Weights of a small transformer language model: width 192.
Each number is 500 + 50 x the weight over its row's rms, rounded and kept within 0 to 999. Layers, rows and columns count from 0. Numbers have three digits each. The size before them is the row's rms in percent of the matrix's.

# up: layer 3 MLP up, 768x192, rms 0.124, rows 656-724, columns 96-191
# down: layer 3 MLP down (transposed), 768x192, rms 0.112, rows 656-724, columns 96-191
up656 091:572539502490472459503533578465521430463425457436587448514470474489600599605429497493502584426533455514589501545472491464519475561535499478560550505530544523496547500537491498451546385539520454466523539422387441511498473551483448494510455548457567456497501501468527453426510476401446538611
down656 098:529632538532400434405506461505499487574512430508505496490493501503490465548493506467423452478434523559540431371499499566486499518534456523474536571482412510510526518567570539500454443598448535488555551417600471501455494499526431500537507511601540534521493528513546453606477588373442532447
up657 115:487459499586560451539519438464582552386481593440495561515509477558462429437490541505467504521475466514458576649457494600579453522490531456542428530524418494568470460559514513579442538548576539395374517508531564439415518535506549508543440506436575517473431451563463409534478504490472504458
down657 102:472442490533430436512433515468570519553434627481481555487438528442473408438535510422529495383526495486438550509517474523412497593507491515510478536528439623547426575483570545424577479517492426483462540482492485440473493484516472479516554556476515585426481565424484526472508561546547563566
up658 096:496495480468466487543524517519616437528479457487566533534451492509450485549531473459568512435477494353417381530480517444450513568537483503519549357531453547530595475553486478537564501559491461579490556592540481514433450502520492501474432551545492508417519541510573498538515458426520466453
down658 096:590520450512486526476405487584533460584500480469625499472498514493576458466505511504406472424566498496477467427497545471438478594453465495504633541470487538391514515520527560495448604542424575495496622534581468507471475484519594479458364530469543436451546465483509604590458501478494481549
up659 092:484510490494546509454432524506460480484518452581583496464507496422429573516423536495618431526480443479494554518449515487509452597500434460466548483402534533553496443531495404565465470573502443402441467554555525544646409611573454497513541490543433559549478542473482548547475495499451441506
down659 097:625514516541502506575562489446521507547576485433484469507502516448527461381474493534444588429518536448517531616458506548519579475379473471511432425459505441544531522537428524458465571451530458543577506582575409531575531540454449520504555547514450482565526457455481567524559396516501535497
up660 093:510467518457493394572620503513562530527488523506441490519537500485377497515514486529527526525506444538493508582583520488610502453479503552432500413446421457476479461502417481476491608496466568547568434494458477488499503515448533547563578391474409568481588518473470488465482587585531545393
down660 095:541513444459539604470574445516565543446645499509520520500499467509523521482445543494468539616418516524535471527477456460528484536489460518533541569469566531560519482411467590532581469539563557586463406505443489494528475556474427495455456569472465501554494525481538413590478541573548461522
up661 091:482377502540491530461511491518472447394499477489422423424436481601467592518422540496550513503502538513456473542561490480416484462517417437456503503581408548531418526433499465481476592563580432448522503539464422510521496634525587468511494496460468502507509538509575453521445466541477434596
down661 097:574450460482531445458408498423446535510556515448402442575445449451490473512502431492444571583519543541518321461547523472520483540554512551505471534402536445619494484423488524509525477457557537447500435555470455553437482544537544403535488424480461529391537534575542454442578620539542457449
up662 088:494510536442476569509468436488443566539540407561455452554542520410473445512486448465464522463502516498493481501495533399477593460429549547458436473595638468519529507489427452470556488462567547457536515481576512417466428576461423542462393519533518450464570450552498566474467599555575501410
down662 099:449600510453514488526613509484424529410542437576436531542469472516541556553531503447528554478456513509532444501400549604472437465444554529465542476519495461543490566536523520484548444473578569492450434510505474479550436484392519430500494571418573481486464494431580488504525488546523529501
up663 128:478564463524558546515466479522496435536413444546452497492528468538551456482543414572485493572521505521479529497492514435564432455415510524486522594499490433431443508558473473530521602504484474483505538434424531406505467424526437477477471476582514559514533428475536559537400523471426437573
down663 109:580532450559480551565437595526544507529536499463490514613536482403413464428458541458513550438482500409634475554499475522389473446516529399489530507469566478503512426504455482478479447564514495496456501496485478455497416491496466563508479575494452536545476533387492566473548500484507503516
up664 093:463399523545437477501512510478482533493550542460523526629449577549485496511568470503431445568592470576493525449455546498625525507529527526556520438499578597462557469520427488447439523464456516438459547366502453498502469476494517361475481520523535488488515602529427495513594483500557478510
down664 100:462451577454531484543480520633556590497505476428561469534468551485568543491612558540470490548446559503486517515590437469511485372541466426509494372558506607497602432487504407472475516442461452526390486441539507451504555477528486503494480496473528501560455514476487535602520469480523420548
up665 121:450674440508528533522529484504499440486439562538442505554493469575568399528528510521489486599481506525535494461569439429515403437474519485569465494604424485418454527561469549441517612515447526498478475515425484447465514462526453487438522419491465484574510453453508477468458490506441442516
down665 109:561544504533533435608451556532583501559467500479500463549424400491486497417475489453401562487497589427467514602540435568496500479420513443565537432432559383563448449524435441556538496491589529555413544538521463525549455526450534534519462519432517449466488529503457550529472431472465427437
up666 102:478478434486549477509554444537567501434466387583476526387479548466505647539419562531481542492517490563408548397558426427486403576561457591520580508503509506550540576467482531553504497506455441483494513531551586469558495484582532512462554490534504522442475528501499537482453628509556519455
down666 098:541446472579496508563525520539514535517593507316547471480526490460526463506498578512546545590537596455589531434458515544519567465487477519474461492490530490545461531385447431500581540523556553409480474528546436535469552521481499466584435423409429595539507417492507486553480445516471462558
up667 106:539494524531460459390534433543554494400478433573635501477516594515438499489497490515586387476519407479615507531527551431506587577530487532592490475436473498547514463471416550513442447504573533546559476497523447421558450509474543505382514474442550494523488439571466518508433578504512530582
down667 103:490476557492555476463475548432534498486495586570550444472484484511558542463406490442483522474519544525460456513466501532513420510495531507589467496564590490588526463505556408451608557480488457444406469442590557434449524510518562543478456468433493514414483506538479517527556464604516486577
up668 110:353480496477485448519558526519415424461456465439529527495430565636541588457529457571478491480517462460551420536547572481543506427508483516469522536470447557525561560513424426483488537416474479484511590477503452441469497565559578496499547546452479380427551564459537506423421564489534473582
down668 102:420591522484519463494486412489548487490490507553512487559539399575420518556590522633439548520517542418492549442392470484512486466439450499474513481477487556480474498441555495515435465521461418607508519579517577519564550475504505527516554425533564499440464507471424490458510491512576492455
up669 099:515441452480462570621504417466535448578531446508548418432457483538534493571527490540489530491489518467504486472434477393466576534544495535470470472463517510498444613466519485479473426470561564553437460447540619535470595550532567541537492445513549517527490459531456534439479404542472434441
down669 102:552546365494448558524554448550468534553512560536505542494538520483436463543545537537430424510495458523551578447473487469577466525547473656434484598467534577467612515556545527548430446572472524486523525500484555462469535484485548504477417429454514518539515518566529491539460525531456456505
up670 106:509458547431534580486390400533479482481483486516463548378385522501502508526496398566485563555465500525507515522530550468503522408491506499526428513492442428544508546559549554592482518405413466379530475532569507493577538471518502406479539455537464605434460473479432605563502441528530397454
down670 100:522431564454501474433501483528520512572474526576500518480487484521493566480410443496495452520430478479511502501538498437521488521420637502514481505416505476460533431486445472465412525497512549552464476523551566589487544579530506538548457426422539477529394487475474502538520516503621545391
up671 082:437574391550427447378479533471582493509507535469540522444624500604531554562516539514494504493557546525570478543449480559488471491498516610462481506506536484493383434556468473555554518533533503479396490522448531544466506447576516520506476548542613494508485530458502505490531477475499472466
down671 089:541637482455479592529443521509539471499552492528466445576445483503439551457491492535469463518496503537554521482463543511494433481563437475610526502520610429445451445450557557448458488500434559543434498475483556467464462539455531428463417517557445489471478424392509476453538518567386489504
up672 101:542497534524410481518513564461436394554498490420394482380522492594516474468446523532501561521537548538485452608526633478424463456467574462496438446407461488494512489480476521455543484537493497465547443614472501517626583497407488514498470503524440621473509423448484514458498562463477586461
down672 102:504396476458450443453545447405513532472459458456579528522454517447472546603470528421506566480582441628554496548480535602560527519577495476425434606500505569614581513531496547505479464462568532370485486486508469502460499513396485490449521512457492590456515508568505503466502491491546556496
up673 089:544533438417558458541526434486454437521514507555493501431505417492562532593489554503532562424524491500514435453566515461586428511523491511426560416518485564505480458578556480450497542514560515569526555488521345407638505557503535529483548445496537573450475556508527493424494477496379573536
down673 086:517498494488468544568503513443497538459550455507512495551506617489362540448572392514563486477426596510480572469434469512509536514491527427474447528465464546450596392469487536547533488434500528446460525402500554521489515518489511465418481475440486534485507441448568551620456464519538477503
up674 100:594487455417522480526526470543521438512588430527587456570421489569437498513398477557561533492485437568462483489556566529548468473500481395465508441489479499527570506502525476472517499526470518488504535501542498486535531602543475456595552477526577470518527426555551582485529452474539371576
down674 100:512538435527554436411603428390519605442561538538473482527561461482426490449528459531523530510464401483425463457389484439494573489544526481456506556471501437401533552499552449538453569626486536530556482547563423594489491523465555576498554442504587450569539399572483444508549526483444500471
up675 091:457406495522492414396508560476505543516463466549473470581496490561506526595461436478546581513557484541539516491506467558496535560492515406464489436567549474592480443477602485502499569555459443371519475473592510460435491534521524438457569466431437532463418464515516515561407516507391482468
down675 095:532524532522559438500467496461542407433597520558493435439449488493515476448569467502446476607495434612495492516538528463527565486472554509584519479478597560417430511474523511521463547532503526509547466447500451570593478539440497609552499557565565475481525485516520507455438493483586519564
up676 115:484504526423421537531549521427391369519533466479552461509413624434487411465454451513529497559520555572464443479537506486538450513495474485522552526553520441618468542556491585484407509508495522535443507598533529476441542488477493470611489455506430514502519521510408526425436609494503464564
down676 115:448538541628517435470538523563531521482499459532514463520480485534497566502501617473491450554487429447547568477498449394465534496545446512408425488621425474479493461490560432586488492544481586475566500520561399455528502402522515476507542505485528495464434530428466481562588467544533487479
up677 114:518556522415555526490480545519531464374483449544582553525481509454467485547557481470581456468488484536510428495558449568504528478478483426490455548438574534537502531400534576499460549490530507413534528469492426542382413490453537424481439488434568516547556451423558544506478575356470419589
down677 113:533480518469496498429569447542370498532531545451450437446493548498507544516499538511480487450525483519520517481524551451543497512543391578426519556564468587471631465530524455475509465573473479422560455511439592564528576593430406512455528564508534459447451515510482479505431458481398515465
up678 092:512515508490497536413403577606414504558513646532520549485579501504480524535498600510560497383532485510599504394513448550490545573484431482409450537510474485521546484422443575528530458546527495510516458436484501495423433627505489556486489481418480475540505498542461541519454579426474507437
down678 091:542557501482514499529518510520610527460533514538584438572563458489395434472429516504617484487545465468459500500472593533431606432430393512484532512501537427476513531491524478486517450453489486544412501451523502452572517535496452410427486557543568534487476496401545486480452444450443507454
up679 110:504464518439456554509589508526514634498576534497489534583554558395499438509480555418431473543411498443386460507455476536473535484502516524497458523567376493440392513501508497485489522515510423463578502461463490566463565528459616530445513513519459467566606492468440415506509446561477535470
down679 105:501446516488487531467524438493500397521601547562441464476488429548529523566460502562529584526576456564410398427596456495541496503578465474493412455512535455516506456515570584554507519550537446575430516465541444501498433492540436549444429518510525518424476527484560503521584499428562506552
up680 090:564515449525636504508529527494465549501468484461429554561507488431554496522564488484524580555529495539483468476527528362516434563473512451495464483544492489498524490576509455535514599510492433535504433506443489533488441570519513442396498460594544465503534406533574481422497574463490522484
down680 092:481580446586467504459460485543494569493499486472561549529533465490455553511485502471433470499528543535478615386560524517575450489452562540600451610547542569511596519532537568451451558484579531522556533508491464472397532490519553442481489595478505457514515496468507517558553537480485569521
up681 084:421474508467516609587529447460510517500538509466473488452518400557501462501506556539501475625435538505498451478527506455449540446562503515570531601494425513565528531486509449513584507441563457494508490477453484517440556482514611490491463427443540469576500560510381492533546453494541479446
down681 083:483559520483454480522493544445524382530472536458360502568512460484573414454489511418509487479499496434506465537429563508503499417509596456573451392497510414490514506524509452472531491530502509457491444548500624434546503523524508543563531561460603509487416502503511494468474568422568536480
up682 088:541449417487582489495485569522493552534473515495408548437565609566476487508531522466533512418425596562492436439463482522469429469449539578489429503512468524563522509455550533471536505438483416468493501452512522456480516571496391456554434559457479474554637456479463464525430549450509496420
down682 095:493391557373496554590544541517485448524436445571515523442513478514512480532463568412457514499583474483480493555578547496422427480522404498486478521561459431483560515489516467467506501446564454574465532440489428444478576490557507470479495415529513487427463564507572487527563429551454520464
up683 095:490419489487563472490550456487383612463558500514517419448458492542483434499514482521382505515544423580440546454567510588540469517429511418440473446434393545513538541602511555579519527550560490414574484551459447553466494468447451492518566482420492386533505547534442543523461449473586507523
down683 099:535539474480475525420434601488554462506513391507469532492507435493433530481481448650558440511483549454511501530497457520455547467573518540500501597490555466407434379443525420530459506492484498427429445517492525472487499615529446501545418493557525428482527468422545511563550491418471493466
up684 097:449561569537593470488499506526541427450499539557475514483514476583520562478582443524580535564472474525406480586450462468525530500448572512508584492522601521499547529453596593567513443433530503459464572471459447491489515519590453460466438477374500422536474416525586491454469485513551485504
down684 099:561497540584554548543539461543554473450577566508508466488510526510476544537441525529539531496419467541441481585553626545470559445482541552378555465580476534520506511488535551465468491462529565460502495540468499525479494502500549449527558547514423539532448441619539501467539458531458514485
up685 100:489490455399506552475535447479537411491535516532480494481563552495569537471503484540522416467517530427561529508473506500530505479488475568517506548545494490516471367480499581537441486495569451482533551449484520587477439589409491510601494484506478526441548514496434494530507487503584481492
down685 092:539539492553463386511557585523528546551479509462584544483479498454545503500575543439510451507571498402575525500498478417449560514494623534493495420455373481509481494498493483481557429441508506552538509530508569510476491411603583574541570455429360562437560484406532592553454542528529530460
up686 096:446450544528462545544478507513489547430459531496573565537415548353466460583549527554491476478508490511441535448569479531615496513461457539517439449451559561416501416444455516533437489478499429524540524530528529494472572463476441545539461582500495510537453493502445478434569535423435458488
down686 098:453459455423439509525567452476481539485511448549465529424467567423480470475509503473478541496528564487480422464460461445484518474454427549546461485470538429400487603596450575491461535517454540447501521409448525434511510491373523452454453553492593553584524434427573476488578479567467524477
up687 100:446568491504465503474500582531535528553476429528544608439482557553457466422480464558564487579582466535474507564513490399425549545495507575495546500539489407516503631498500428514469468428542480510418502499474513544481528509497577458513523457515497477504490502568574534485539491458509531551
down687 098:440479437608561420582566479510451498561429494520501467510645496457569472491497498426530506554505447457528475496542450485559480468477445482443514570464437542544466403525500421506506437529441480392609492587480513501555485485555492418633557483505505513565474415461480509492497440474534529543
up688 108:470497425499492464593563567483429421436539445471516486483417589515507528470455513497469541530570408425488541561568505504469523543512469488575453437541516564503566512595507505414507524469515465459453440557599364438541452533469577459517493564478457510480533525461463546534412515548518483486
down688 106:597443458448563496519495495578546523428487561469483450557519452580575400407475494619588497453520497556557552473501514496489540484443455436565539542534438430538544450501499543441451465634487444507518482485450471366466517617548505545526482545469425468517550456485498512467558464427571465581
up689 086:521504552506594627445442478551488390512532490537496523478551526514461561538530498496463547510545433604443487490493593504595547467550598525479515486519478540561469501501528477451441478525500498461458567514566426377540493529525448471484485434487611526543439499496495518551461510471496471458
down689 094:552510489442416455554509498577503457522559423567536484541504570564504474563615478444519437532504541448503484514529460498581465461524613450482488535479526498402484504504552498490467495422494583505411502419510448566545572557427458424550519459565447395490499493469430500519528501548476498411
up690 105:519462529534488454559493503502503420499519480579488429571550477481565570426471483609486359365483479527565504497579519485547496593526524543526533492492504407517559558548522484488531550450501469568443522516421619512421405600460557517546464509553484494551512473528551437538495492463526344539
down690 101:477586470553463494492479537588450464541558444472490507465511539443575497504431483505533430590538510550485518453479521390493352560540539535476434558488547412543473569485442499525480481521478484552577496500483505437484470496496453508563497527445399453536513390527427554508532447577477448503
up691 091:519518525513519519474376448529542482499475561524505538491504556443455436552537513477534450462473483526490514553542565490504437521446473523432361548451488439524466540452507614529514535503506523489507481539572525484561474577474522456429443449515523532573443384433573456482430508521605454433
down691 094:463515534532491568533565424454449531508551475471606453472466441526525441453584510542401531572528528428464550482477520472490471519405526511454489513431424467511479451485499505575539517505484509529547472457549500529459478555589472541503529538436496574457552491515484467441456534502460493554
up692 092:429531543442540509558504468467498427551481505536509419453471547610523474480473476554533558481582508438396567506565501558568454494547579587482487436542491560526492490652398560510492503537532476542598473374481448572452485596490498460491544508493565496429534539534523552501454532456540593517
down692 091:527446495463521558418517484438503591457529437427598503482426554446550447415546392461484485554543491502461474410505420479478500483451457466500571417478438545452425434459554523478501445484510513495445518558552519505551493446488469510401398428503506401458517486570457521421553465561525451600
up693 092:524546484404549450498486457482538471469475497538545335573486454438503517516551415526533433472476536551521515503497515565433533540433428413518540464474496582516507391447416563530462492498499412491452610516488458518487490529437554481482520590513585539471519494448589506528437400478530582505
down693 094:429504497451461458548614420543427492559530418439506562518565518459467529569464584576588499463470539500438376564482567464572541469551497547500523536524465522537465382482470592563487441494490492518486461548552593456506495443401534501480579418460543499465470477487465485502475550425499545424
up694 087:564501562444548539538498558480492563519588525493513560523557483549552515559528465497532482530478469531528439458457429441370557540581542449454505522537568522534479519493502454550535589511535516572470543458505566421529467565485559534535549487506476416583560556400501456548605514429466545473
down694 085:486524475548492506483559567529424457556505477495527522403515508449555478600544600602496564455442555463516498541431473587497524456560463487480584545489417449485412516390443441510517473538455505414490459475552448426461399532445424567597526518462467502580502545531488479447483527433426466495
up695 110:504480494435469475517534438406458415520499542501595518477491556572542516491540555493565402537523489455528472504470506444480453515453517442593554378459479498530492435534501460489582404552461541484515548447533534409522532598495531515530494510372517458538500512550478529533488519497657497458
down695 106:481533581584497521424516464555540496473443524494466492439479451419550487461493463483524466460420493571555513445520473518452521513329470504539467527431545573515524384431455558537557513500522574461411534506488486484504508450486496472511518464476506431494575439483511637567451440352512457530
up696 085:447559412439551481557450520435579476440481528441547438543575465491518509541554550480537537474566478558626531580519452544472512572534507491476424485537543437481484466454523589511466414530621419529510512473526445440467513608500588455548514501557620466527509510489447571471499451478498464495
down696 095:471417441475464522457443423546423470461459460542480583492570437490442503550402429584518465530536536519502452517515513471537463576426418529457416463427531501532531565478552491481490600481510517445547476529544457527420508486454509537438474568495444507396537435531537547495538551408490541562
up697 094:519600548532524493430520431385523450516551475437468465433362471487487468456508529554501473514415557534534503412516476486461523448486473558443472473545518443351608503487471517496560551477523524479482566418482537437492492593542485504549475524492540429428578534510517499589451528465475518460
down697 103:545573497545495475454479556463413480543484531517550464467519478450455499490544436428468515499393547453450543535522476536526547515459462518531493476395486484482519482435571472480528458478372520499450502447495384429464488525575512467577464533399497453463489485559432483510488502624465522532
up698 094:528524436500540525410479465536462478483506532570478504464449497441448448525511486456636510451514496566482485489606563566479587563543434607493512513419564449573506460493505471454462423520484456492588540432436528559500437505468565448506442512509505536452499532394480550425500460534441485481
down698 102:478340493541479522563528542459492593502503488535539372534531480432477479561579470474419542556498530439473488517455526514564430545512472484451491467474503578467467518548503557476508467502450474448525482448445552561523512577489492498506537553506485569510481631483509633506547588521493525548
up699 083:458515559513463498435447616557544481476546470496514479475529551531562580459409525514525526573435582566590453510481468507496440495461577438488489585485524577506481484450480495579486500509504577350468520519449516493477500518553460481496561516503397613446477488504458469527530500491516527482
down699 086:546459426467539590534516354437595546548460570573501500522385452564472471552541453509494462404529496468474479539435462439519545488535510519553489508569464603481491367495530508475466461527581479594503457501483439515478517584549504506516477403493524478500483471404561480513459451443599569519
up700 093:486490403448513514455425506411580482539478495527536565542491460477521494519586575490550531529538476473495468521528600428453529502404529417408429492554432476600505400530473511552529496511491576541597534445427514509511552509513508571545438517501506428562536509464562497495509499579494525466
down700 097:524563515483488507497450554491527499476567487555507501470472458437526616480494410516452470506514484491431449533552483496526442546479470567532457488506540576417543468466542528478515582522421440511503529515512536443442548419665489537526464493480614541533481491538525517546394497555602467550
up701 099:483458485551485527587482515552480503425485592552552529568552421507475447433475576531452470535487398478472548460543490561457491462528486542480554461499508547495562640493446502468542440490507562488402549545475458497543500513501469504525564519482508459583567427501541476554482466554458434510
down701 102:535350531462522496493479579561485540558510478502543396548442489437437456489531562517454506402462570519464570416508546513510547503474480554495598480555514527474586448478505397513546511452423523525546531526486472595547536477552560509559550478513506572579420444552506569533453460539530477488
up702 086:502448382372585483505532465527561518446452526533483488512515638472533467519544543510504488583553476490524410594588499508470481477526489472546500556466480460518533629562499484490434475559505472507550474484515395458448499459492531540441442502517478511462450449429362591439430455530505496565
down702 093:533460515514527492444437490508433501540458520535431504530587516481443465558543478449571470541507445448450573434538494500480493556522525571521450549493429561512442537466558585454511356559541509454477502434505401455487441537506478495516488498403469466588457506527443496458413467585469455576
up703 092:561493508608435491534500454575481479487513462467472512500477531436500579399533503558515504578495513448465448491584458541457478555474445533530550452468539466528551520589521519496493462594541613540410522570492453567524571532487513502469520409514396555595477586576487482443486518517455421555
down703 105:479549409387547532501441485538515467561568436549485445575544443440432496485432478537542575431565554534447506585454446593452553532521568441515580505464464459514483452455554436484453406463438462561490520572498557560478508479512483430471505491574534444527475468487481535535513536483560485429
up704 100:533484533479525478522366568456470458413450481493421604484464474427537500453497509550436417560487419613475469515601597499534564459464434535460443550483519476593526445543472451533494418491573593584499478552521515533516516466510585558499564518547465495551489533439512548488509392501423521535
down704 102:509506471499551524484478518554505554518561475528367546547576386525516453398528574406568508433462423516506430446417513493525534491485541448486479528467520535410475469492535548466510539453411468473587544500570510369562424530433447572545493517520466481612576457528436480468403491578428522527
up705 098:458519552564419481512462495520520476516533527444432523587559559474461515527451448461546483509530477546565510488475403557442458515603484457553398437629485518559466458522579517479422567459440526428468458543563410422493446477461479522530577527447494538531562550497476561564433420526522447520
down705 098:495455573587426514449502591527464426415544512509493500545565543514498525401485451507506491463451443578558586618519592512505499435593494487472442572483535486495562461495532543491503493474479502503601520502481434431454555449434533542456503492476539527504364542502467407453523545541543546608
up706 107:540476568454420499514583432439472506511517513456378479580569429458555375564525522440504612520532516587519545477486532484515457484503555571526455514466493606429540381528491574462548524379474440509577559500413498392515473526551562550526525491477442517472491454543501481497520485646594487517
down706 110:426504616405597550503536524550449492480519467579502475524545543538527558532506589483501454494370469606464544517529534602504506518488465419471501506455364537519551518506553471448557496526444478463426455437496553457534568547539523458457531519573533515555521479502509488527537527583478393560
up707 086:525514449564418536506482477520528444594498509438439451447571437591594496600488443415537442438522508464454565549551427579502464617521472427463527473619494525491537497649538441541448560471504482507503508598545500467497521459474607509522436423629483500579504460499486536470390458461511495517
down707 097:513463529504490495544504478460640493403532517518449479441501443476470567468494530487495581644495512462529419566520520550507491463503562502577428435432462436607524517448507473486516507512450500510449555560504465471566539577465483422500517507470574482475632545445602520448421530394464451479
up708 096:556527480480502540436585464497560633475574430408470437525515515507483509469460536446386429494549573455385506539487552528504465452498484542539530417560467568483485470533556501515433517465499497518548498469550546350505509538485476464542516490497560428545537462451516482523455409518503470404
down708 095:523495410501495499411422493513404482569502532499504527496512502418478469416530559470479519462535546458560461438518364564538476557535420460439565574497467470483569580490471480517487495448434512449464538389429456527486494462525544412514446474397559540497502469464428465527555516483414502608
up709 113:541569421487442573608516460571525539506529580444479586449407612488460452467495489464446583550452495488494444490493541541461577556602495500490435478541593564487514594464422507560362440464488452564483523462529570552469524511543507574545481481421555518540550487538433498394472442557434512389
down709 110:488595516394487481493513462415442449507509545489518485474467524431544580489462419513523590563441531537580515437491453480411535463551504549463429496480527513665592521415562444476571502573474473509435547449468528491459487485462550534503475432515474461507588501564503458550420554494421478524
up710 092:539476479416491446594529535474505511469478475497414600450441472567378403463551499501430501507465500483456448559586486465546496557488492511537480577492522575496424491630517495554461461482499481526435580480458574403395518514399453450556497503499590488445387459425522489544487467469511521512
down710 097:538466475446479512443457487520427479498480489438507561602513471524481426479394564480441470547458559482376496430505468545509435443520529406441496569432447342545533526546451458443568508491582463437501540449454513542408482471437418545506474543558576519492512451535439531503515512391466560531
up711 107:441434520460427539554482644523521542482535447394414506411396519485432508483470582480520529577473517522525497503487587521502495446520536446541399536415562521495489550545511481482474446509517513519513523516531545470437493475458465505522436465504482481477528540473435380444506543501462569372
down711 110:421518457462468464526449478510574422534419512502538443535492476499511492538584456528499490555540422457432378480464466422499479500525482468441515524599532521647516455513518533472571523480543574435427585472497450504431539431485546463458505525513488442463471513423496517475538512539436573487
up712 126:485552392545556465536457505554487529447482416543479552447604454440487386475501490438525533477499478482524521512501445570432584462549488573448479560480526500508370495608450501523433531365416463524552524466487503578540556494486420515571560453502550487463521423417452589520509445481632432491
down712 112:491530478493460588409400492416486413516561330504462514490461518466541448472467564504464486508495456463504577547517465447487518460564539496534495469423564391545467517409472487537499465575540547568504543502518445438533422481561558496507474442398467543489438408510465512499581527470456543502
up713 100:550549486431539488381472521520476563522536476401435427496392499539468583505523496543429515436502500510508504460471627499541575534552502524433547505469497443573477631655458456469518493477571516533454405535550492483495499591465429534424471540488471519475463442531509448420547501489528488532
down713 102:509538475435537492446481474488487446502449469531431427535408497561479567585484524504501532524460415621474463524491571514560522545495460470554475470446526459523481534587488561482517430524563469532419465529484420556466494577467477452464377420519416485511470589636519451476392500548534535502
up714 086:454504551526597521363496504507410536510437472497549601471508570412567463622451527449550451513481459475532469546494532550421525512475527522531425561532453557501507478512431489488437600449529471491513444389511377535462513527474501488478532576472431529465481628498514509473448446504462535507
down714 093:571492516546518506476472381504487477455543521493377488511491578572526565495503502597533537498560510499450535540528444477483442363527483510535532504517521466471461502594557507477438508411483506475567417454478526509406457561489462450435528625490499604462458495579569492473474563514430535553
up715 105:541565491518571450483562557460548508519511500437479581619494570517461563486427489428508469481539484553560558454391486470546447466473541478526520413540539498540541540545539462466567580536528503510473490458508533512542501484505639478503441497421392411551559465414529453429518586531444474550
down715 093:520532624535492542606451487549574587478476531515531569412459532510582537477405464533538447525529497390508633503395490539619436492533509590577571520500470566465377514404497531422482458490536557569436455504445526492483497557449503495423440485497491428462514499498438491475432467440509502541
up716 096:512471476489455434374525472500504528532451464544450575503478455470502485465487605564413536420498541365596447484475600463516434583381480572463502528421416518519551549559566453421512493441473395499502598485518478504447556500449421525535478565468485460537547565538536488528472479570484484462
down716 096:541528519470505527515545523468472484448461518573426531435494378503485547523473501401424498468486546476477576376532432555498478519457454549522544429368558522489505474482498507502523468510451509483586517565525554528518547479551508465515483422451487462617519578496587543599528530438516529500
up717 098:474474497522445515572596409445508562492506577391436525586511482461531551565528482509555455543538545539467546450559443429536451547463479521522592419498502512474517500536579602451490524502508383572481466542523561449582421467453483386586501447560497575545473529427480463545516434521434499460
down717 104:474414442574453490495545494566484403461405513521425565472437426517519497490507513407501462443469563450413481452496578624515479450472593518573505481483561540485574430456441543555519571518526517470530519519535529515481494413518461488370441597566456532535434532494516529529578466531553451488
up718 099:485575426578438458419516507422534474506485532502478450599583542498541571520412433449518539493495495477504534489525502536457527550458604529442514497489510480578499473425563533494478473499526398521462511562470520515402494515510593483434516465528552516593583544510362462431507492576464532487
down718 100:505517626481491592581527485504454472460520500514502420409536542540560554461429553482462418501541472563541473594514542468459576458537508477469514550550574505563514464490432544479495520494551504456598550481496491427583516511553485479502525499438460522469546464529490472486496557473476430416
up719 105:473523522575560555508449493540511555450480447492514479522449533470502577447478544479430509461475516487449491453511499467572500471597397538579521567620449448472485510571464475441528551539591503465552399494514432524449472471458550436465479510505465486477425496590528566595470580473493398461
down719 102:475504394540595530458527517525575459556513460515533450512394474590463485557481525489439469534432506542432578488411607514487621572512495518505489450472512495563446373573521542557470496439531477459491511431483430499646554624581460388509559451530457461429530561547476444489458461556493486431
up720 103:445545503522499463575558579426469491520508408541483560457502491472505584464561499541608447515535604618564444537617460495546486564485541485541484515538413471426461551544524439490522612505521441524522402602531514494591458439537560528603558421516494553485540512527485428464519451474498472536
down720 094:507461498460461516368536502544549572632449457561449438526478489552558528496589504492480507497524512531416537518516471513407500564501481541498468586522440489389472500497462468472468461564473399547493451513429492481418495561533454522506626409491420518417518537515499535503501466544507519546
up721 083:515516431386402478496593395517516505565528518485420440409504492483524479553480501614503490572496490497539352503450433596423512519523492566518441519420495367515454487548516449507519476470485426506545451467530554499465521540469487552401500529487508485519573503462438470496595532541484575555
down721 098:471444520501492446567513469411514495504605449534536562415533577509567598568481466433533494424518518386469479467475472453438441533583555569513434447523487546565426518551547547570503520448477462428458633531474526534430642509473473536513509550555416585531424582499568479423530509554539485469
up722 102:518547499574534529540465517580453467505454390506496550462539384519423564535501523435434558494523456506594481605457498428548594584495521495512482613466371407511542541556527482546525379548548459487578474562462484564453429515568508562569580505505506459459520509528468522472474471484521553642
down722 105:485437454467299411528462547592596560575515460553494532532540461440411415490529398548506498428485466489516553475537510583488464527501502537522579567477466455484454490543505592488478499541501494492514519444502588509520490462497468569527530498523518516569498530498573485546476598450565489503
up723 114:480366482439485407544488413495463495465494599538498342493558501469594490538534450453483545487510510552506459515539545578553420502436523477567404538545477491533484494527480446385519517477539503475467564542473459454433425447480469528485573564507466509448464363499430489489606540429570635592
down723 103:525587489544527505536532509460454505487384511587503455430528507501538525506448442575521338502472462486508501498476471458540551508515561415539463611507473569456520480524542503494465490505550391547531498462358408515567438372441467449468507515519570535510524429451471489544611469483592615459
up724 115:528580454506531558578513549526426481517511470506485475469494602528470474531465466455427499526508544499464485523516474470581446451537494476484435414545441529493568500555481491417570542526478492448555493408405451491563519498619515403524570450633491475520499485430599410471439614519473491461
down724 120:480531489430502451564509591500522444544485524518447420504485458468442526530464451393488413553428448542475453593492512437522497560514528490523516429638429468546540488572471515524415487556508482480532550508454428556468425549435506497386591511532425478544459467497539439495466503342514506419